{
  "n_layer": 16,
  "d_model": 96,
  "n_head": 3,
  "n_kv_head": 3,
  "head_dim": 32,
  "d_mlp": 384,
  "vocab_size": 1024,
  "activation": "squared_relu",
  "norm": "rmsnorm",
  "norm_place": "pre",
  "norm_eps": 1e-05,
  "positions": "rope",
  "rope_base": 10000.0,
  "rope_fraction": 0.5,
  "qk_norm": false,
  "attn_scale": 0.177,
  "bias": "none",
  "tie_embeddings": false,
  "parallel_block": false,
  "extras": ["local attention windows", "shifted keys", "gated attention", "exclusive self-attention", "capped logits"],
  "init": "normal",
  "init_std_qkv": 0.063,
  "init_std_o": 0.0,
  "init_std_up": 0.063,
  "init_std_down": 0.0,
  "optimizer": "adamw",
  "lr": 0.00312,
  "beta1": 0.9,
  "beta2": 0.99,
  "weight_decay": 0.084,
  "lr_head": 0.0121,
  "grad_clip": 2.0,
  "warmup_steps": 369,
  "schedule": "wsd",
  "decay_fraction": 0.794,
  "decay_shape": "sqrt",
  "final_lr_fraction": 0.0,
  "batch_tokens": 16384,
  "seq_len": 768,
  "doc_mask": true,
  "train_tokens": 98320000,
  "steps": 6001,
  "dataset": "wikipedia_en"
}
Each number is 128 + 32 x the weight over its row's rms, rounded and kept within 0 to 255. Layers, rows and columns count from 0. Numbers have three digits each. The size before them is the row's rms in percent of the matrix's.

# layer 7 MLP up, 384x96, rms 0.104, rows 269-302, columns 0-95
105:102161121093146109152152111123132120152182120150074141157098106209087125110136136130176071104184159108196109105119145138168170076133106177146138115100127112144134121168109118092088135085090131163153201098164122147094141133062165208151125151110140111122123147152067145117120144160158048116
092:136106100088156144128154156124168144068173121114115086153096111121163126163155124080124132108161062144121122098160115158104100111106158099117102170173106139132076160191150172120128143162050073164156172079106068154088105150042122115098161132096151133147141174082096141125135135161129177087
085:166167088107104022110131094117080122188123148102166155109118158179186135073129114102168079088089188089163131113146144141085116130115124100049140125155111114111123086090130151106122153155103128137167129152213147178156119105103138158132128115118097137124098168097175158129095173146158130145
107:165162160087099106128164150106124168128171144169082091109129129126106112097157122147161086159115146162126168119148062115101081169168133102165048134104091098148136090101138130090076172075100141145139123083152210142062145063126166107140165149087114107120110120109164119133100088108060137152
091:108088163129190127108154182127129143134128170113130146153082125100151140110163143143176130091113095109148142133105135111124192133140192179127080193171165153121129156187088143084101096105104172127138117109126104156149124127108167092055168136104119130129132127087062182203150130091050098154
098:163147177147119109143175139091122118175098091118099081125123111167066062118128121155106107103201148153101149111077145174141120146155117173083126184161075133150169151104140110064133134116068086095141077161197110132104141112132147161105058103131152125121119117154199090113127124086148167139
095:089085127060192148100138172148052069099127122144079115139111112186124131072121118148147101080066158136140141095100061136101159094166118087145132112115095069111158141134146130096102141095160164143157160062115080154094147193101118142110110134144172135118177123106141100126085115168127106089
099:071076142147122120079105143074094072092121134109138079120148121153132076100131100079156148117142091085075144173200120136154139081135116087119157102167139109072157217100097135124131154139115100148175120160074081122123112119077077129103127139114145130148051109050142115126128114159132122134
093:190080108121183138105105142136157151138129089106121085118102088143158117109162041137102079115112135132102150135089077114136114150169098090110133141111102105148181126088178162068127135066107095105129109143152121107093193104191168108123077124107156216082081136127160118168151157148110153136
103:117123149178126128163132133083124138062132120131042146149140099153138102129093137151169077048163125121119091172177164177085150133152211121171116107172140120114149155191157110082144111142118168152163133189119116168087128120114105116114103120175143157139076102101102079124109155115125163192
093:165171179143133081091138146130140107091125161100146110148103139163155102124139111192189181124111162100111187129131084120177121141123158169096145147151122139157216164096095137124101179052134168165142110098117112147177108112151188186126116148120155188093085114114184131120128135071141091116
099:137078159144147176103083103115113117120156115147123177160150149174142105121141113097127149053074173113129162180071133123059145165194154109135128128135120073157096180108109155139147143118150134133139117143151133099037196186130117110097103130158168153112159101111136125141112194161099074171
096:138083133157189142141122133110083134035161125092138188143162158124127169130108093139143139058085152100113119199142068121127164097131148093163062144174129147143174153101124151130150184145131130162142122094140083144101154126126095143131117130169137166090111135085167063126088173161067090137
096:178095077193131114166125159143123082146180103116130105148026160154144067127098082146128099093139105129122155131092116130181107102122138115098084134176150129136141157144100076141117114099100161175159148104171148134112162107110170114106160095180103154102094072151127175087167189152155074131
114:115138094154143115115107209125104098128175079183080084150091104152140115108196136170149120129152108127083171093090045145103084174115128101185132201129096123120094177099100138111122116074111136139159159110183177120139140179119131168108121101103133171099104128128116057134089156140131108124
099:093071154117083113074111134122126147080138125138158160151105129148096126114163111133146164113158118083178086109107097170122141115135139155164098184154122143183121086094162107122112161129080103161119125093135178163075185104103173112095179162161196163140158126188169155194137104186166150163
109:134083122097134140099136133124099132144165056156137174134101109161178078129121088139140102139114121129165166189119081106194084180140130174126142117127121016182163109117096102165109146091097128143173142133122125155085123090091157120107128195135140159090109138078092112107176157133098178090
095:138098127099173138137139115107083136039148093198112087111079169163163122124132171127106141074102131150179091120176144131129102052147169118095104151147145112140132099133093179091126183110105144171147099078160115087149155131084081186086092113145132188143116087179108095120099118124128123166
105:143120134166104092149151124118198173107174120119086110102122115157105105086203093089154093131190136135148109106136119105144102082090132089153053103173118128216121115189133125070097167075152170151159142151210148109152141150110155163125150151074133107117126111154143114144135164118168104108
099:096059144104112120058090130116148084082132142145120085161132118106136129123107098138183133092121095122096242153176121137114129057158176062103076113119067117180096151130137163102107167110120115140126146123140128119169083142124119159100110140113085160148097137075127109185104128102107102183
085:171131205105123081113157218082151107145067140127132144101140123132130066118152091124173160110132073119109105112159092117106142159162147103166124108205107115161176124141104167092184155166088109164137166162182109131126140198100079114129147156162099124073144133160164141141148142152156106142
116:105128140106117123158132126105085073065171064196087171091137141120188107079104141151140173076116092116160124163163142105075189123137142126117140130148117101086163117172157110144117154061130102147182131079136132150135081156085095190144095183140146164076112151106101123125101178135152153105
097:094098155130150106156205140132110106167158076131125146133114153165110088157110125159140130142091067146073158169129060165155080095153107140123081100157118127149158097142153119094229177083147084144144163128107167120159156136138148167104149151128182075103167109188082094124141159126091150135
097:135164133103096091115094158106128085085130135155094119127011084153131129130155102192140091115207135168168106147180124169090162130148119124150093162140124122141109149179152126118105127083116098121157111158198179160146147162098103108148131138160102127125153135145067176115184169103182092130
093:179114150087131123124141135107141180123099135177165108122129062145091104136168131118152108090131144133098155034074083142164124095184153135151096153128134107152168131188161253129168152143101133133180146119123114211143130144126146115109081161111151130111148126168172150110149144129120133170
098:166115160111126161104118105098187178167147131132127080137122109183132110129132129148103161175130151054137116163138098148137159182194114148098112145135034095093184149140118113088155139073107107137167161160144141145115187124163133083144107113106187141115094080107108134176127067120124105200
089:115096115158100054130130123150117134137201101170152086069091107165146134147176083169173144117193115123119134147187091135123127058187142158126146113133087091141073166125151156106120114089135108145139112128144144161133159213092153154063096151121149073090119145118148168135166097124123112178
098:163138141180148144122106141077119192143127153159086179106117069093132117061132140146174186109163122120157152148068076149117112156135120115213138129169167106136116102148136162139090185153146110171171132162148081123069165159119173108150162145110127099081145124180091141155175118113078131161
100:097138135134138099133157132133168109118196116125144123155060160141082119129121059151117090133070104130105113132148100175127176067209084137163096124162110137114125150136172111128146136111102118104147174090115170127078095137099116177067154167136227151117089161125103163163182139123105173150
101:195110139095157120091155149075083097152084129136083148182132123137111140164156131124116170070099101159079102122096080135152105147126139107099043166088138113168101206107143184109132139104141157204130137094156167170121146147133160103138140176147138161066116089084090085124099123142103144112
100:121058139088125087187118161114090092168132130151117114143126157127186072059185104080144137041110089078148191119105104149133129105126143175191126122124149147123136151139042134110140173103149114106132131107135148137156181197120118125085116107150146139110094121118131139136119183090141135069
096:150122118147151134113161177149086096146163092205062126127108104137120143080114150114176118156086130128186095133134092160112176169130077085175077205109112131207131130163160141106117101126126154176110151109118154120136120149175124103108126126091159175145075123144135090129149080122068061163
108:132164152141084138163234115113172163122146173124116118160127135115123119126148142184169058090106109092120168138096149112105145129203173132161084146177068153160092126113145115151157167144130124156156092128125094195107133100049128137126072134072130163102090143104131122138107146130063110138
095:108071119151180035126132093132145094142176111178104105164136112148179118076145134125146112141139089087158129139123096147072135116144135141147109164150136128105160083225136124108147121132124133159153086074138085119145139146147116099091038116149169161092174114114110083177138099127162057115
# layer 7 MLP down (transposed), 384x96, rms 0.0915, rows 269-302, columns 0-95
104:199107203144100147106111155187117111080167178121144061115159110103144140116146150098151109141126122142090139218159119104152153123111125086145177123108107122173095154105135120159129085149147123100125086167137155177176079086079118135134142142137083124071141156111194123114192165163100141083
093:152103137117107146121185161135145168158104102135191165138158130148129137129120128133042108133134116122134081047118129069139105156133071128158142118142124137187059131150100053138076101134128096076152133099137060135119123195140135085144108063088141091133164139170162135145147144134156143061
085:094153149121120116076139098115158176148052111104135196069133166152099139075073122136144169152080132158123116154162154148094121169130122137153195114165200166129088165132126081145154158136170145127170113107179074162173145148142168134196142144152138119141136177127131136145138115141118117213
106:082111082100043205134173125140089170179132111111124122103135096100101138110116116094102168114112043163082170114119111101125160117173115112162107122123127119133114136128130049129179104081127179149108122108136154074114085139093074112135145091173116138143155156117105181187144132131129149060
092:180123132133097117154088193148098127119098109106120128113214133101124178144143197149117205136116166106147106095122111087105155143128154164142204160122123053101146097118126150147142043135097076087131134127131108109177109122188113087150071140113125147163105072113131122130179163158139106134
100:124111105119061164144125083116147179125091172101128080070129105154174156106121106142144125166037147142126090121167146145177149120159149075149123164108141116081126129123116173090113096091187122145130155092134124161116174076103096173134153177124100115050123104142147133200104110068134175124
095:085149188163119167098101079205159120088164153081143091102146130131155176087096074170151130105128139101139132194108113044079120103139134131132171135116143119146108126156087142148138125148050129110168133140215141116136164101174131126156128131147119068067109141119128114069134138137167145104
102:129131095103073128153104179113081131191123121169194161067124127125137137120158135133133111110126131140072081173150125123102114124210110157155152149126123118084119123112136148159129131134086169111200045161152080125068059150132103169118101082146161112152096134169165133127128095156195160147
096:136145164096134126156107169185123111218161112152088160180101134109056116144135121141056102149119102153154158085105116133151161111096099175149072169184142140106127091085133145170113159104053129120121097116182102169132116155136132110152177132158181125172122159109152130202109136171125130160
099:133113089127126132050124129122121105187109176120131165109088147118090101067128147138135151202085187083111148144105124154135105125116131168127156085152083132113134181142121064165138207164179101086140136114176124135126194151141108066100105102129142170157107125155156158125093117126182112194
097:107160149136165153115085177147138134193134136169099139112146093159184135120156115127129147155089111125157151177063157093109140132155076150180165130081080164191121177108138206135111171133078049124105150147139169110119171084122151109146179172176138110161109133111191132116141132168134159129
098:137161049163127128118127127116105150166106108153124159107106095200127109161122175103092173137165167191174133080196132142099132085082128111176164131138133141136099141188147094049145123119101158087178114142212068138145123112090146116151129141118138129155109127160114070116102145120112170075
099:103151105170151103098171054128144088167097104161167095109118088123121100114126140094090106150148127183054139133164102084167105157148177156123147070109143100086163165126102147134078122145112158100170122134157114134201100112112223140167079109092138100109082126133144176075137100096141146136
100:169057135148169171116085138132117138083128156166140119123133147108129157157144151122086140139151098164112182144127100123057160102106097178093116116118127130182157164085139115148123154145087112176090173159162148146149123020152072153173155107147120166097109202143131136199132132099089131159
108:125170139105169063121138125229161144154097172088096136089114189203110112145113065131166102143049118162159113106152144121117114167129112069144125136098167147116090152118148126149108168116154130163152104104106157084169138108096158117112167218134146151100130159166124115157161099140150145104
104:122084135079129073059151068140173149108128138137102065146132186114106168071137130185117146140092149096132157167109128112090121168144128095187088150153102067100077166146133079088116162138175102125136135143110141084123124177141110143111169132084100150088119140116073061172177097156128136132
110:184078108168179187155111162170129170209161115084116128155116136112163129120132115137151186115193094125156124129079163146118145129069126182114174148146108144130162147105179141146140176158152113092158128155128119164214122160106219099103150087107102108155154130103124113147150091162122127118
095:155138141119151136138092075165115113089095164142102129122133144102082158125090117162086183215093144138137116119109129173124144164091157155081096137136101105115169140166120177148170131137143170095129132152108132074135173153150137120114085086167090179065102159143164187140121156119077223175
107:112202137110135148153123135207135127126135177156174122182141115105153097111104075116129104082132059091139117144098122137152171138130086097128206122082093088109156151130096147108127130110144101148135097196130086109141132057088151132105088134141126146143097186162157142131167196206102141150
098:091139154104104122140111130153141188078109146153125102099177121107084106122118137097132098089122188099124092144162111144058137114193151145101120143185141088126140154141133126129081091126136129185024112121151177177087174158114164184112111064072135127140174090127115119130131120198166122127
084:114177111161133137168074120120153138106106104115164089108179166117100096166132073159093093167119105092132128136131165173179104070116107168176095131150151136120113118193129131139136149088123125087091107143124115109122153072191080104076084059080107159110148154096133165075087070140117134070
110:128129102174124155111132131174172074108096101080112088185165106180140184116132123122106171120066169102117103163116158165128095203052150088125150122065150108105156097140117102159089139174207135065126136131130154100148143113134093110115126122155146130059140153127142137069145098140108137179
098:073158146139147114186125149126186141132117163160131144121129125139143125125066175153126218101132078119142093145094108155137064180090079073071127166116152136120099121191133086103112162092151099160086105197122144122115110159128111141159200180080173101149103109171105135114125139130140151098
099:145138185133141155125074109143174142185108129111112100125179184151159115159133128121193135118121163213133136135095110116131087120169167141126051102126187115094086132083117104163148120168180089144117149127165108154121195066097116142157125095155136092121114123130137093110128043091111113068
092:157068184103123125097126167099148115180145130121104161186145107132155101085149068112076127178104114130101116132116099198123205157138159136132145092115176115104076122119130091181112156142135140140128059087041117147139151147159116113115125103182114169129153177177171133140059111138145141139
099:141148169177097124137101127167133141097102134149166155159157162126132151086101136090099198180125128097210148125159141065104156072125112148104093178119164116128150159123133069200110125139182137133133100131069131149141109138151123089203188122116081105180100116101094094128169187119133144116
091:098086087208035085173114191130117145160130107186187150114155134111119129098117109131166102131141156165088184137157102090107144082104114119087122154109113164177139103141155094109140063132147096127137159148086140117128109114095222133123145086128127161131108139110183118091120129089107082100
104:118090120084128105135138150147147155142172107093160139095144113088107139168079139120092136140170126118106207092100162154094112133133060154147079173146171179061134071154126132193167137071147096100133120075164084114090101153215143109146136085157125115103102163120135084177100126103139126113
101:208118073105111083131154138147142126140121135187125148152100105124099084198120099126102077135135139138128116096082146093091156182142146096042083149111118130176143170167156131088164100104115082118178124133136117092135143117125086094131090077190098073119104122139181120114073103085097099166
100:120112132144197170178148127152137106183169102151128106114151171136081125083142133172133118144106127141103147133107136076142123115106107112141202074143083154160114097126070160118183158149157148154110142130105167091058107129160135090109178036103104090088145162046103113122140167092127106104
095:089144117102082168139094211167149106105117110150154126168096160125091097093160079146143098104109128139153153154127093147120129125166075133133203140106134116122166162105063105176176096063158115112118103141142120177168144147126113063163136161156094094134110126091196140169099160183156094172
098:165111113079152141133097168141122142195139127108127094126115160129107176127164093128102110100125128141116151098068076121107147071080108103103196166169136122091108181148126147153086156091123091145079053167115067139142130091110184124155116091072187109064130129173153137137098166151160158160
102:153150110085052107081158113136092114077103090131088116126156099123094152161158118118139135090142190134111116109099123090124115091113142114140103072174163189158132126111093097155144143155118161073133119079130049124119115076134147169057100164089113104061126095166049165125097110124120145155
095:135134164153147114180176213128147130198193178114131118141182157182145109105143109123116113162126121126095057117123179117139114114126112174149108176142169151138135116093115062112144134146147137097116126124098102107162124128106087123172129146083140132052224151113162139156157165150186148099